Each number is 200 + 30 x the weight over its row's rms, rounded and kept within 0 to 999. Layers, rows and columns count from 0. The size before them is the row's rms in percent of the matrix's.

# layer 10 MLP up, 512x128, rms 0.17, rows 281-306, columns 0-127
097,177,210,157,183,189,194,182,159,216,193,214,182,194,213,208,283,220,237,171,168,208,189,227,194,229,159,220,186,207,229,197,162,211,194,210,190,206,143,173,201,173,179,199,181,200,258,226,258,155,156,186,226,228,222,157,169,197,198,172,210,206,182,191,236,227,242,194,290,189,222,219,201,211,117,225,195,166,213,189,220,212,136,170,250,201,185,184,192,203,254,213,174,199,169,160,177,189,116,219,163,230,203,157,247,190,169,206,181,194,244,166,205,173,199,169,195,238,136,198,171,206,184,242,174,184,219,222,220
128,152,180,162,182,196,163,161,193,210,173,199,251,220,212,164,189,164,173,202,192,212,166,173,215,239,207,151,197,181,125,161,215,268,186,192,149,222,215,179,239,168,262,139,174,234,188,194,200,174,187,228,204,220,171,219,204,166,172,205,236,211,201,209,239,195,152,180,196,202,199,206,183,269,197,227,223,184,229,224,165,240,159,200,177,199,236,194,184,201,172,174,213,170,156,278,197,193,212,231,224,204,210,205,266,204,164,174,144,149,194,196,199,143,158,200,200,228,139,188,179,213,165,172,196,229,158,198,218
095,184,216,153,223,190,197,186,257,183,203,200,136,228,230,223,241,194,255,203,210,191,224,204,200,229,194,214,199,223,212,122,179,190,221,186,182,237,218,217,227,204,297,193,229,220,202,211,205,227,214,182,200,215,175,196,165,140,216,177,177,203,166,222,183,187,162,177,92,200,138,217,149,226,222,176,253,236,236,165,219,178,236,227,194,218,234,200,223,182,233,211,205,268,178,199,223,151,244,187,222,231,226,192,154,203,187,195,204,202,217,201,279,209,161,177,216,190,208,181,226,236,216,203,216,224,229,195,198
095,194,149,214,174,135,196,219,200,147,159,228,170,158,195,187,200,171,202,222,240,203,224,181,221,202,198,197,161,235,200,169,262,171,249,174,178,187,206,258,178,121,253,202,196,179,203,231,246,220,151,107,198,167,179,225,186,159,148,165,244,224,213,192,186,244,181,223,229,211,190,197,243,183,210,219,214,187,150,188,222,185,209,178,198,212,220,186,212,223,229,170,200,250,177,245,120,189,205,222,194,201,196,168,191,156,195,136,187,190,220,193,156,139,223,189,218,162,187,208,177,198,197,202,223,220,194,188,205
095,180,184,221,162,215,188,196,240,233,197,202,212,209,240,158,221,168,264,167,186,244,213,209,135,186,211,174,169,202,202,222,216,201,175,258,255,201,192,158,218,190,198,219,176,245,173,266,198,200,229,195,239,218,210,169,214,218,142,198,207,246,200,170,238,211,200,205,205,201,187,212,230,247,182,145,152,182,201,220,174,170,214,247,246,200,212,213,178,199,223,220,196,259,179,229,191,225,239,186,185,206,239,171,254,278,223,204,182,135,169,195,174,249,198,198,156,242,236,220,213,190,175,218,188,279,239,214,205
088,170,168,176,201,238,114,196,222,120,218,192,292,242,214,171,219,200,221,216,195,222,219,180,167,218,199,198,177,190,173,182,228,210,216,253,188,238,172,204,185,247,193,153,236,224,164,211,216,226,229,212,229,203,222,238,162,206,226,203,165,160,213,177,244,156,195,231,236,238,205,233,199,226,201,218,199,173,190,190,187,204,192,253,199,238,169,160,98,184,247,196,196,193,209,236,204,184,178,217,177,203,185,190,244,214,227,172,234,239,184,210,181,187,168,165,208,195,186,186,170,174,240,121,178,206,210,168,205
094,192,217,176,233,170,151,207,173,219,136,210,177,177,180,232,205,158,188,242,227,236,270,188,207,191,206,208,168,190,232,156,197,205,169,195,235,168,207,157,209,205,159,212,181,188,195,180,194,195,229,251,202,182,74,168,196,215,204,183,187,231,152,234,206,198,201,149,181,223,179,200,228,193,139,166,172,161,167,124,190,214,233,143,201,213,203,165,189,183,265,139,181,215,228,228,186,204,226,235,209,202,209,153,167,153,185,166,242,218,202,180,199,184,172,215,219,200,165,186,203,201,203,204,180,158,180,215,197
086,190,163,182,252,177,142,212,199,211,194,175,226,159,218,193,217,194,156,157,233,147,190,223,213,178,252,206,195,209,185,192,189,191,175,176,221,225,196,222,248,189,199,164,253,192,199,234,215,182,215,255,215,198,202,165,202,197,208,229,180,188,141,195,186,145,223,239,191,268,190,221,156,149,236,183,224,202,201,183,217,238,205,227,239,204,254,144,207,195,180,222,228,173,182,224,114,218,150,221,181,192,147,213,205,215,204,199,243,156,187,136,192,232,167,148,199,228,236,289,213,192,192,183,182,188,209,211,204
097,239,197,182,228,201,214,196,165,143,110,153,247,212,204,182,223,225,197,195,226,212,199,192,245,170,231,179,220,198,213,182,251,185,222,208,235,174,211,220,245,197,173,154,219,221,221,212,189,206,237,232,240,229,229,192,177,194,181,208,198,209,207,145,207,202,212,113,133,235,225,177,188,270,219,141,218,158,226,233,146,165,194,242,188,225,196,149,189,200,198,197,200,232,196,184,194,144,243,200,180,209,222,166,223,234,153,199,218,156,191,209,230,201,220,194,220,233,186,250,238,214,227,221,143,189,211,183,158
086,246,200,234,165,210,213,201,166,230,203,182,247,134,187,212,215,266,189,235,230,222,251,274,249,234,161,198,205,190,192,239,156,220,193,222,149,206,199,207,195,180,177,186,169,204,214,260,192,205,180,139,178,226,200,231,174,172,180,140,206,219,233,180,243,205,216,182,210,213,185,211,186,204,200,177,247,182,166,139,119,183,205,187,159,196,229,173,157,213,237,175,179,218,152,207,202,169,186,232,214,163,188,198,198,223,228,147,203,165,222,161,176,229,207,150,199,199,249,192,189,201,212,174,209,211,144,161,242
090,156,204,200,137,241,197,193,180,226,238,213,212,183,214,239,193,146,214,212,177,194,197,218,214,167,181,244,193,161,239,250,231,223,177,166,224,205,196,255,249,168,194,225,224,223,210,178,220,238,177,194,197,228,205,158,239,176,211,244,204,198,199,151,253,276,197,226,238,278,205,222,234,153,238,225,192,178,207,161,227,182,197,153,193,158,163,198,144,194,232,202,182,153,171,245,254,229,214,226,201,154,189,189,219,186,192,198,204,231,229,203,228,237,216,184,196,215,215,160,208,136,181,171,227,180,179,207,257
090,204,150,155,186,187,211,219,186,246,192,212,135,207,194,209,197,180,225,164,226,205,246,162,189,223,259,214,120,191,244,174,212,191,194,252,207,203,223,225,160,183,171,178,200,185,206,182,237,167,199,233,218,211,177,230,200,182,238,131,262,158,237,157,220,185,196,188,217,147,192,205,253,195,134,202,215,162,181,165,181,148,219,197,243,237,190,220,272,170,196,292,211,208,189,196,141,180,202,182,243,212,249,212,240,200,172,199,194,199,211,220,193,204,217,196,180,156,208,197,207,171,210,236,195,216,202,201,174
094,190,143,189,235,227,181,182,180,203,161,205,212,192,241,151,273,234,210,187,189,194,204,252,165,248,193,210,190,261,206,193,238,192,163,222,120,192,229,204,217,257,237,230,218,209,168,208,181,203,205,197,231,174,181,184,224,248,225,183,142,210,155,176,200,191,223,162,227,208,234,185,212,209,162,195,135,208,207,233,221,197,248,191,226,179,180,271,179,189,241,136,260,226,160,208,190,180,207,164,207,193,200,200,215,207,212,228,135,164,256,235,206,206,203,171,157,222,183,198,172,246,223,201,221,206,223,165,191
101,225,191,154,238,247,221,218,184,192,205,212,179,201,156,197,178,144,190,196,207,243,159,185,204,208,199,141,175,194,188,180,232,237,199,182,222,223,216,201,210,254,256,199,246,153,234,203,221,228,197,220,221,201,240,200,202,179,226,165,170,173,136,138,218,196,179,184,216,210,169,202,232,183,219,241,194,258,194,170,186,172,200,226,190,158,218,137,200,197,243,199,220,275,202,209,206,194,212,209,183,133,183,170,169,197,188,161,252,148,201,183,175,187,196,140,195,201,218,95,177,255,207,184,202,193,205,164,193
110,166,205,235,186,168,191,190,226,294,148,185,221,207,239,192,207,260,252,186,171,201,198,189,156,224,227,188,150,160,251,185,247,189,179,233,200,215,199,186,197,180,149,226,181,186,184,207,204,203,224,229,231,165,167,205,230,130,209,188,207,146,235,207,222,238,198,124,171,203,212,151,165,172,212,180,210,171,186,222,188,187,272,233,167,182,151,149,217,235,144,188,176,179,192,165,211,200,237,228,210,224,207,194,218,215,179,238,236,161,229,155,208,158,200,159,211,152,191,222,210,189,195,196,196,183,177,170,222
112,222,192,224,149,183,250,216,177,198,195,231,161,198,234,224,205,146,170,199,193,195,134,224,224,183,268,217,209,204,283,248,220,191,224,231,239,176,186,257,150,161,240,232,194,210,252,236,237,216,158,225,194,251,229,185,223,257,145,233,211,196,169,211,196,223,208,115,212,203,177,127,207,179,200,199,187,207,189,219,169,218,223,160,228,221,215,207,206,197,167,203,203,201,193,194,206,175,199,234,212,197,170,194,176,154,237,125,205,212,197,178,191,200,176,198,179,179,199,256,163,235,228,172,224,187,195,196,220
108,236,121,201,239,209,204,224,247,212,207,190,226,175,198,190,173,177,175,187,237,227,232,170,202,160,234,169,186,193,179,264,201,202,146,242,197,222,269,232,198,187,191,181,191,227,187,207,180,214,152,250,244,183,228,211,206,156,184,231,225,168,206,233,162,187,240,195,242,215,173,242,220,245,168,188,169,213,193,187,182,186,271,195,224,227,207,213,192,187,182,243,192,232,208,193,209,190,266,137,220,180,226,230,154,164,191,154,183,189,255,172,159,146,214,214,212,204,225,175,208,191,198,273,226,194,171,209,245
087,227,217,251,224,193,196,169,169,234,179,175,196,186,172,222,198,171,186,169,147,140,206,135,198,193,230,242,174,260,157,163,173,213,194,202,136,254,196,250,158,176,183,224,186,224,222,218,176,203,177,210,220,281,158,168,202,206,170,248,209,197,206,191,172,160,212,157,233,161,203,188,160,186,204,213,137,199,190,217,243,190,195,189,193,190,221,199,190,101,174,241,185,187,175,224,204,219,175,193,152,187,195,186,206,191,188,215,218,199,189,201,188,257,216,170,230,234,156,195,203,165,214,230,203,217,245,239,141
102,275,187,221,180,193,182,231,226,200,182,184,192,173,193,166,188,233,257,160,246,172,248,173,205,201,208,239,203,189,220,206,207,252,215,200,229,214,208,200,167,198,164,185,136,194,210,242,153,238,180,180,218,228,184,210,170,194,237,160,136,212,263,180,246,209,170,196,230,174,228,172,241,159,191,220,180,143,212,202,259,192,234,194,173,249,209,197,267,230,183,241,241,196,190,245,192,171,200,208,134,166,158,222,208,200,166,212,180,232,184,219,206,201,133,148,210,168,213,194,246,206,207,195,218,230,167,194,222
100,165,159,186,235,226,191,221,224,289,208,199,221,156,160,215,201,210,235,163,230,218,223,161,141,173,164,158,202,234,222,209,163,193,152,212,221,217,225,241,152,167,165,182,177,204,211,152,223,223,219,260,179,257,187,191,222,220,162,165,183,195,206,216,182,174,235,195,255,170,180,189,191,219,183,184,208,194,190,213,211,224,188,180,222,178,235,155,205,202,198,177,227,209,165,230,244,196,249,165,159,198,268,209,222,132,249,198,180,221,222,166,171,205,203,155,231,129,220,244,225,210,192,191,167,224,178,223,179
100,199,208,177,121,254,198,222,270,210,189,221,269,181,239,190,224,223,212,162,277,198,241,165,180,198,236,201,205,186,207,254,161,217,201,206,159,184,197,178,203,193,218,210,186,186,190,176,186,189,161,200,221,180,240,209,182,172,223,222,182,188,148,169,191,232,192,180,293,117,215,200,223,193,205,194,236,187,192,187,214,204,208,197,184,221,239,222,185,237,213,145,197,203,218,182,205,234,276,173,183,132,174,164,178,236,241,207,170,178,207,222,206,171,169,209,224,167,192,192,218,216,170,188,245,200,250,168,222
118,216,175,207,210,202,179,209,287,146,188,167,187,213,192,141,200,231,170,183,215,187,247,204,154,185,222,214,196,213,197,161,250,272,223,218,174,172,172,213,212,208,244,255,196,176,228,242,206,236,158,207,211,217,204,190,268,173,187,172,166,187,193,203,176,182,199,189,174,195,210,182,213,177,178,190,236,214,244,208,236,131,220,164,274,240,177,221,186,179,221,186,187,186,173,201,156,150,185,224,227,175,205,131,180,202,204,207,225,234,180,153,215,199,210,207,224,146,196,208,212,259,213,263,221,213,169,249,168
114,207,228,155,167,233,227,263,252,256,199,226,191,215,231,256,182,148,190,167,211,173,170,223,184,219,202,183,169,223,191,220,195,251,235,189,183,208,187,249,199,224,232,223,206,204,211,220,191,226,189,212,204,230,203,198,205,228,214,176,151,272,164,208,186,184,243,170,212,168,210,218,157,208,193,221,123,184,203,219,174,213,188,219,170,205,250,187,223,237,143,213,183,163,251,197,198,222,280,206,172,246,230,184,231,243,183,214,244,156,238,143,222,190,160,231,229,202,152,175,207,167,188,195,200,243,185,183,160
100,146,170,176,239,145,171,199,191,193,205,200,177,195,227,192,236,229,195,234,251,206,203,175,112,164,178,213,235,255,247,197,220,208,214,177,193,188,225,217,190,188,193,247,224,258,183,190,179,174,150,196,206,222,158,216,206,194,210,139,207,209,185,166,183,195,219,207,187,185,302,162,218,199,192,143,232,220,251,217,243,193,202,202,188,163,218,186,197,148,155,256,185,207,178,230,211,214,249,152,234,223,209,204,207,150,207,244,185,166,226,205,183,159,222,169,241,222,149,197,213,164,211,242,224,208,183,195,198
093,274,157,156,184,134,202,188,235,224,217,185,203,227,223,206,201,222,155,187,206,201,210,214,206,159,226,224,210,236,203,207,223,247,180,257,209,151,213,237,181,157,210,258,205,224,183,145,204,185,145,230,191,167,178,186,158,181,185,169,166,171,213,199,222,240,180,179,192,249,187,180,162,204,162,172,254,119,216,231,223,146,200,216,227,185,240,210,181,221,203,212,248,173,177,165,161,183,167,181,222,188,226,214,244,203,218,190,189,164,238,163,245,218,225,204,152,139,195,160,224,209,177,242,172,188,221,196,205
091,256,209,161,161,194,193,222,191,239,192,244,189,216,201,190,236,182,175,145,217,215,212,169,174,209,194,165,212,218,160,161,211,269,173,256,221,221,218,172,194,228,187,173,243,168,211,178,178,205,240,263,191,183,188,234,219,221,245,138,205,178,173,164,146,207,164,165,166,240,181,136,202,175,248,249,239,214,211,183,190,195,222,241,182,193,192,216,174,153,242,183,215,172,231,180,193,215,167,213,163,216,216,180,228,186,179,213,197,119,165,167,158,166,205,192,197,172,120,220,170,231,179,202,233,184,204,200,208